From a checkpoint of a small transformer trained on Wikipedia: MLP 1728 SwiGLU, 70M parameters.
Each number is 128 + 24 x the weight over its row's rms, rounded and kept within 0 to 255. Layers, rows and columns count from 0. The size above them is the row's rms in percent of the matrix's.

# layer 8 attention query, 640x640, rms 0.0556, rows 249-288, columns 480-559
size [101 105 106 108 106 111 102  91  81  82  85  77  84  88  87  90  88  81 100  81  92  80  94  92  90  86  85  91 100  96  90  94  91  97 102 101  96  94  98  95]
[[105 109  99 148 110 133 122 131 151 134 164 120  93 118 100 109  65 131 114  89 119 151 114 142 107 130 121 100 138 134 103 137 117 116 146 179 162 141 107 110 152 174 114 122 151 104 137 131  98 105 101 141 123 100 106 168 140  81  78 112 153 128 104 153 153 142 144 131 172 103 163 120 124 135 117 135 181 132 149 144]
 [118 141 126 122 117 122 138 137 150 134 149 102 156 154 104 170 126 108 109 137 191 145  89 142 129 115 151 131  88 140 144 104 125 123 106 142 139  94 138 154 110 103  99 144 109 105 149 133 159 145 135 132 147 110 113 104 119 144 149 181 127 154 100 145 103 137  95 132 141 144 125 135  90 126 130 131 137 112 153 116]
 [ 92 147 165  85 150 157 124 109 154 146 155 107 156 143  89 154 104 142 177 113 132 114  98 116 121 148 125 129 105 169 188  95 104 117 131 135 125 159 123 139 109 124 172 122 120 140 135 117 123 167 111  63 102 118 130  95 125 111 112  90 129 152 139 139 181 141 161 153 170  82 115  87  96 169 151 139 121 137 112 113]
 [109 134 135 102 151 119 174 137 116 105 122 131  85 126 161 111 149 118 149 169 141 115 167 164 128  77 165  88  99  95 133 141  81 145 147 116  85 122 114 150 118 165 145  95 107 120 140 121 114 158 149 112 122 141 131 140 147 139 147 118 107 157 140 173 101 109 149 121 150 173 117 144 123 163 128 128 128 149 101 100]
 [118 148 136 116 110 138 148 102 113 132 138 156 120 160 170 112 132 109  80 144 106 146 110 134 133 112  96 152 122 149 149 133 129 138 139 150 145 163 158 121 140 158 171 160 167 142 134 121 122 158 162 152 124 125  93 103 135 120 155 132 127 112 144 133 160 150 119 101 136 105 155 139 146 150 115 131 114 133 141 118]
 [131 116  91 138 108 152  66 140  96 105  99 154 165 101 149  80 114 129 125 164 126 104 119 124 171 139 136 114 143 129 143 161 111 110 146 137 100  98  92  96 105 126  89 186  88 129 143 134 117  98 142 144 115 149 143 146 117  81 110 137 152 127 115 138 131 122 135 120 162 104 128 134 124 108 142 122 107  94 134 119]
 [124 115 150 123 173 120  92 106 148 125 113 121 137  94 152 143 151 180 131 124 113 140 167 159 140 125 116 112 128 124 136 117  96 134 132 116 117  88 158  90 113 117 116 156 158 158 141 121 108 126  91 103 144  97 115  97  91 106 123 138 144 120 113 162 140 129 110 134 115 112 119 154 152 151 105 142 121 122  84 127]
 [102 150 156 137 133 164 116 118 163 132  83 138 121 150 108 129 162 118 125 101 139  94 103 167 116 138 165 140 157 131 139 122 162 155 155 107 101 164 142 109 149 108 169 149  88  77 129 112  86 120 141 143 110 139  94 111 146 151 160 153 111 149 117 136 123 147 151 127 115 101 116 119 108  91 113 137 142 142 106  87]
 [116  90  99 119 170 107 113 100  76 151 143 182 141  78 176 129 131 138 166 134 115 151 124 161 172 165 148 131 159 125 148 138 110 118 100  91 101 125 102 158 152 132 114 115 136 138 133 109 173  80 111 102 119 129 121 127 106 139 141  95 167 141 123 154 131  93 107 136 134 106  81 140 159  99 121 167  81 153 106 135]
 [140 162 120 179 129 133 164 149  72 144 100 157 114 111 133 139 124  93 146 123 144 135  99 137 126 148 134 125 149 144 121 140  82 126 119 102  77 167 116 142 139 157  84 143 130 100 150 140 173 142 143 142 117 107 119 106 111 141 135 176 124 108 107 162 123 108 139 133 121 115 118 117 119 126 146  81 125 134 176 183]
 [110 118  95 123 117 156 156 132 151 139 109 127 146 126  84 152 102 122 108 118 146 108 160 178 146 105 147 152 154 150 110  89  96 149 160  73 132 152 106 100 138 164 127 140 114 128 180 147 178 106 197 172 131 100  93 136 163 158 137 148 144 153 117 128 130 125 133 156 113 120 115 101 118 151 172 127 172 156 135 155]
 [169 133 111  96 144 116 126 134 125  96 126 166  83 112 110 140 128 125 184 143 116 139 167 121 106 131  91 120 131 137 117 146 118 121  56 123 140 122 138 149 139 146 134  99 102 181 180 100 121 137 119 132 121 152 142 109 121 122 116 147 116  88 100 125 141 121 123 110 115 119 125 147 108 131 159  95  90 135 143 127]
 [151 138  91  99 108 170 105  88 118 124  77 143 116  94 150 142  95  78 119 149 112 125 134 146  97 124 103 126 110 188 131 153  93 154 122 138 141 150 155 113 103 111 106 119 114 149 110 135  97 143 171 115 122 139 130 110 154 130 150 178  77  97 109  78 140 132  88 104 104 128 159 117 112  90 126  94 134 111  87 130]
 [121 139 157 165 130 103  87 131  91 123 183 104 141 148 132 105 150  99 132 119  97 142 111  59 140 149 105 117 110 131  93 105 141 105 130 126 110 161 125 152 101 141 149 108 124  79  75  97 154 133 113 166 137 121 140 167  94 115 127 143 141 112 126 132 144 106 126 133 126 113 140 132 126 124 145 153 102 154 142  72]
 [161  86 127 148 135 112 155 110 126 130 158 153 123  58 130 142 120 155 149 108 147 125 116 118 153 101  80 129 143 125 117 150 112 113  99 174 127 126  44 126 114 149 118  92 164 122 129 109 148 174 121 105 137 142 115 130 159 150 120 107 127 137 118 115  81 123 133  99 166 121 137 139 119 104 123 103 120  82 146 143]
 [122 167 143 124 170 141 107 133 136  74 120  92 143 101 170 133 130 121 154 134 125 123  71 146 149 121 137 112 108 121 140 157 145 111 114 115 157 113 110 130 160  97 137 120 153 129 124 134 105 168 145 157 163 133 134 134 124 124 111  85 100 122 133 117  97  92 151 100 125 141 115 111 140 139 149 103 145 176  88  91]
 [161 115 134 100 143 123 160 104 164 139 128 144  79 127 133 121  88 124 121  93 148  90 119 146 123 127 160 167 155 101 130 137 155 127 130 102 120 123 144 144 166 146 149 162 101 134 126 100 158 139 129 150 109 151 131 146 121 161 127 128 101 106 167 121 104  97 157 120 130  85  99 173 123  99 138 121 118 128 162 137]
 [143 125 100 122 156 162 130 167 124  88 109 101 170 114 100 185 118 163 142 122 163 124  87 143 136 105 141 127 132 116 133 144 103 127  78 101 163  79 126 138 155 133  98 114 101 127 155 125 177 154 168 109 125 104 106 116 172 180 136 126 100  92  87 131 118 124 150  84 156 122 123 118 127 102 134 101 154 137 120 134]
 [107 160 152 178 156 157 133 156 149 117 134 102 156 130 136 128 152 127 118 113 111 117 121  99 102  98 177 146 108 133 173 142 177 134 115 115 178 113 123 144 132  94 141 110 134 176 111  97 100 143 147 132 128 160 174 134 142 182 135 109 112 110 139  85 143 138 149 125 127 139 129 166 134 109 116 149 113 148 109  92]
 [132 111 137 122 141 117 182  93 115 134 105 156 127  65 132 114  78 125 164 138 161  89 129 156 136 125 133 151 149 138 129 135 114 106 127 176 130 106 138 132 112 123 110  94 148  93 115 139 135 105  94 138  92 143 117 135 133  91 124 129 125 116 129 179 143 122 119 110 138 109  87 106 125 134 143 121 176 100 150 113]
 [147 128 117 107 109 134 122 144  89 154 102 165  71 187 101 119 152 172  78 136 117 142  89 125 120 150 126 133 153 145 133  63  86 119 131 115 126 182 143 146 128 129  91 166  96 103 177 171 126 108 139 135 103 154 123  96  98 112 132 158 152 121 121 149 131 105 136 122  93 153 130 105 141 136 124 144 155 125 154 113]
 [105 121 147  93 154 127 106 132  84  97 107 126 119 147 109 139 157 149 167  96 153 103 137 104 111 115 151 125 123  88  89 134 122 125 133 112  70 100  87 154 150 137  60 172 143 123 124 146 145 125 137  89 108 109  48 119  89 142 106 100 132 113 111 131 115 109 178 139 159  79 134 157 115 113 158  97 129 137 143 121]
 [127 176 145 152 143 146  97 141  86  67 120 120 122 133 141 115 190 118 119 118  98 140 116 129 153 152 143 100  67 112 109 137 162 139 155 110 142 100 134 119 135 100 131 137 111 124 128 112 128 128 143 122 142 117 104 192 119 177 139 137 117 110 119 111 137 159  94 132 137 110 158 147 125 138 102 147 146 127 125 114]
 [146 126 117 103 110 111 153 109 159 124 160 169 132 102 108 107 117  87 145 132  83 177 139  96  89 142  42 117 120 118 110 131 124 149 126  97 151 144 119 109 133 145 167 112 116  92  80 124 131 111 108 116  85 126 136 129 154 115 113 105 137  64 145 130 118 104 145 141 157 138 114 117  87 121  96  88 133 156 168  96]
 [167  98 133 139 143 122  90 112 174  99 101  96 132 104 129 139  98 166 157 145 148 191 104 150 117 123 163 133 108  76 157 150 110 131 104 135 106 175 109 126 135 146  73 170 156 132 153 110 138 135 143 104 113 111 130 124 114 143 144 108 212  96 136 127 129 104 134  89 135 130  85 110  72 130 156  92 190 105 152 159]
 [135 136 117 136 136 148 166 102 147 104 134 150 132  92 158 167  93  99 157 133 145 152 120 143 124 135 154 104 118 132 147 110 156 147 138 115 120 107 109 133 134 103 195 130 131 141 106 113  88 164 173 121  83 140 153 100 162 134 148 122  83 114 138 121 126 135 115 135  90 117 126 113 106  92 147  99 146 115 116  89]
 [134 150 120  89 106  83 201 131 117 158 129 126  58 105 188 119 103 143 100 122 131 122 161 167 134 136 126 122 161 158 123 127 123 158 130 135 114 178 151 111 131  96 104 154 139 107 162 171 144 131 106  89 104 158 143  79 135  65 135 161 151 151 132 140 140 103  91  98 100  85 119 155 140 120 122 100 138 129 148 149]
 [125 125 145 118 141 119 110 157 169 114 124 141 124 153 108 114 101 186 131 103 141 123 121 140  89 152 139 145 127 115 152 122 139  83  81  95  85 157 110 100 126 110  68 126 134 111 161  73 151 148 134 128 121 122 130 104 182 139 155 111 107 105 117 115 126  93 195 124 157 148 140 134 113  97 145 118 108 108 130 171]
 [178 170 120 110 158 151  85 153 137 124 136 115 138 117 110 151 169 140 104 153 142 123 157 181 118 100 141  85 160 103 107 171 180 139 122 182 128  77 137 129 171 135 162  93 141 101  91 121 154 157 163 102 105  86  81 157  89  84 118 100 130 109 101 119 118 121 129 189 140 115 157 104 134 151 119 143 128 160  73 128]
 [119 126 130 125 123 109 181  83 141 161 126 172 116 125 144 175 107 135 135 109 157 155 142 139 126 157 112 121 146 182 123 154 100 138 116 113 101 155 105 128 135 111 151 150 167 151 179 133 106 151 150 100 123 116 157  84 149 104 143 124 108 149  97 157 104 141 146 115 144 119 117 127 102 130 126 128 109 140 103 148]
 [135 152 147 120 106 106 121 174  65 134 113 129 120 170 145 125 119 183 141 128 153 111 111 146 123 116 109 120 166 126 132 152 168 111 123 136  91 108 100 101 126 133 112 162 172 118 103 158  95 145  86 133 144 153 109 148 164 130 106 114 115 139 119 100 157  85 175 125 119 127 159 145 116 117 151 115 100 127 112 168]
 [124 145 135 119 119 128 107 120  97 102 100  66 201 115 151 165 135  83 165 113 129 122 136 122 152 131 159  99 147 131 133 136 167 113  94  95 123 117 109 130 149 166  85 120 123 156 142 135 108 151 136 161  99 156 143 128 150 137 130 126  69 122 148 100 118 149  92 129 146  80 115 108 144  86 126 109 128 157 148 148]
 [ 62 109 113  88 127 158 160 105 157  97 157 117 141 128 151 134 133  80  99  86 152 115 129 158 114  76 139 147 106 157  86  90 138 120 137 123 137 153 123 134 108 126 118 101 117 134 157  79 134 116 124  88 103 178 151 109 136 101 134 145 135 134 154 142 152 155 140  66 135 115 153 134 147 137 142 106  88  91 142 137]
 [126 111 182 142 122  78 130 173 131 138 155 173 144 130 140 136 108 162 175 102 147 126 161  89  90 114  72 102 144 109 151 113 121  73 114 119 143  97 114 102  93 163 110 132 112  76 145 141 135  85 117 131  77 147 183  86 111 117  87 105 103 139  81 138 103 128 143  84 185  80 148 127 124 119 113 117 158 104 142 152]
 [145 157 152 160 166 112  83 123 128 143 153 123 172  96 101 123 185 136 146 122 102 139 117 140 117 176 144 128 112 124 151 139 108 141  99 165 119 114  99 140 119 132 159 164  88 149 104 111 117 154 145  97 124 101  98 142 163 131 119 134 120 109 109  97 119 131 167 118  99 109 134 121 115 154 113 143 123 139 111 123]
 [147 146 100 135 121 139 126 112 123  72 158 133  85 124 136 141 169 118 118  91  92 151 157 112 135 116 164 132 108 106 117  82 142 184 157 175 129 120  95 161 133 133 154  94 144 121 116 126 165 113 130 170 117 122  86 133 110 154 156 112 140  81 168 124 133 123  85 132 141 130 176  91 142 158 127 117 182 133 146 107]
 [113 103 118 102 126 164 133 140 133 153 159 181 145 124 117 155 116  82 135 114 116 137 149 149 121 142 119 111 125 136 115 119 101 110  95 102 123 147 148 127 121 110 177 105 137 155 123 131  93 150 138 108 109 160 182  73 121 121 171 156 149 148 125 159 132 119  94 141 167 150 128 120 126 105 148 126 146 100 151 126]
 [110 123 114 122 136 144 148 128 170 121 104 163 155 109 117  98 116 132 144 133 148 136 128 181 140 141 156 168 110  96 140 184 161 138 142 142 118 109 160 126 107  95 167 181 152 103 116 157  78 137 125 119 136 111 102 111  96  87  98 121 112 129 178 109 108 120 159 142 127 135 113 112 128 147 174 153 156 159 163  90]
 [131 133 118 125 129 151 145 136 162 121 196 116  82 126 140  66  99 156  76 113 139 105 161 145 139  98 133 152  91 130 118  87 102 111 120 141 136 114 120 145 144 107 134 138 112  97 167 133 173 171 112 102 156 156 158 135 127  82 151 152 138 162 159 123 123 112 126 124 100 130 107 119 158 124 162 139 118 126 162 102]
 [148 140  81 112 104 156 141 127  89 103  67 134 121 108 117 134 124 128 148  97 134 154 180 127 137 111 169 114 104 140 115 160 181 129 115  96 104 113 164 153 124 134 120 115 108 141 172 106 114 116 158 108 104 122 118 143 128 119 133 121  81 143  86 130 185 115  98 161 151 195 137 117 148 111 120 127 137 103 122 136]]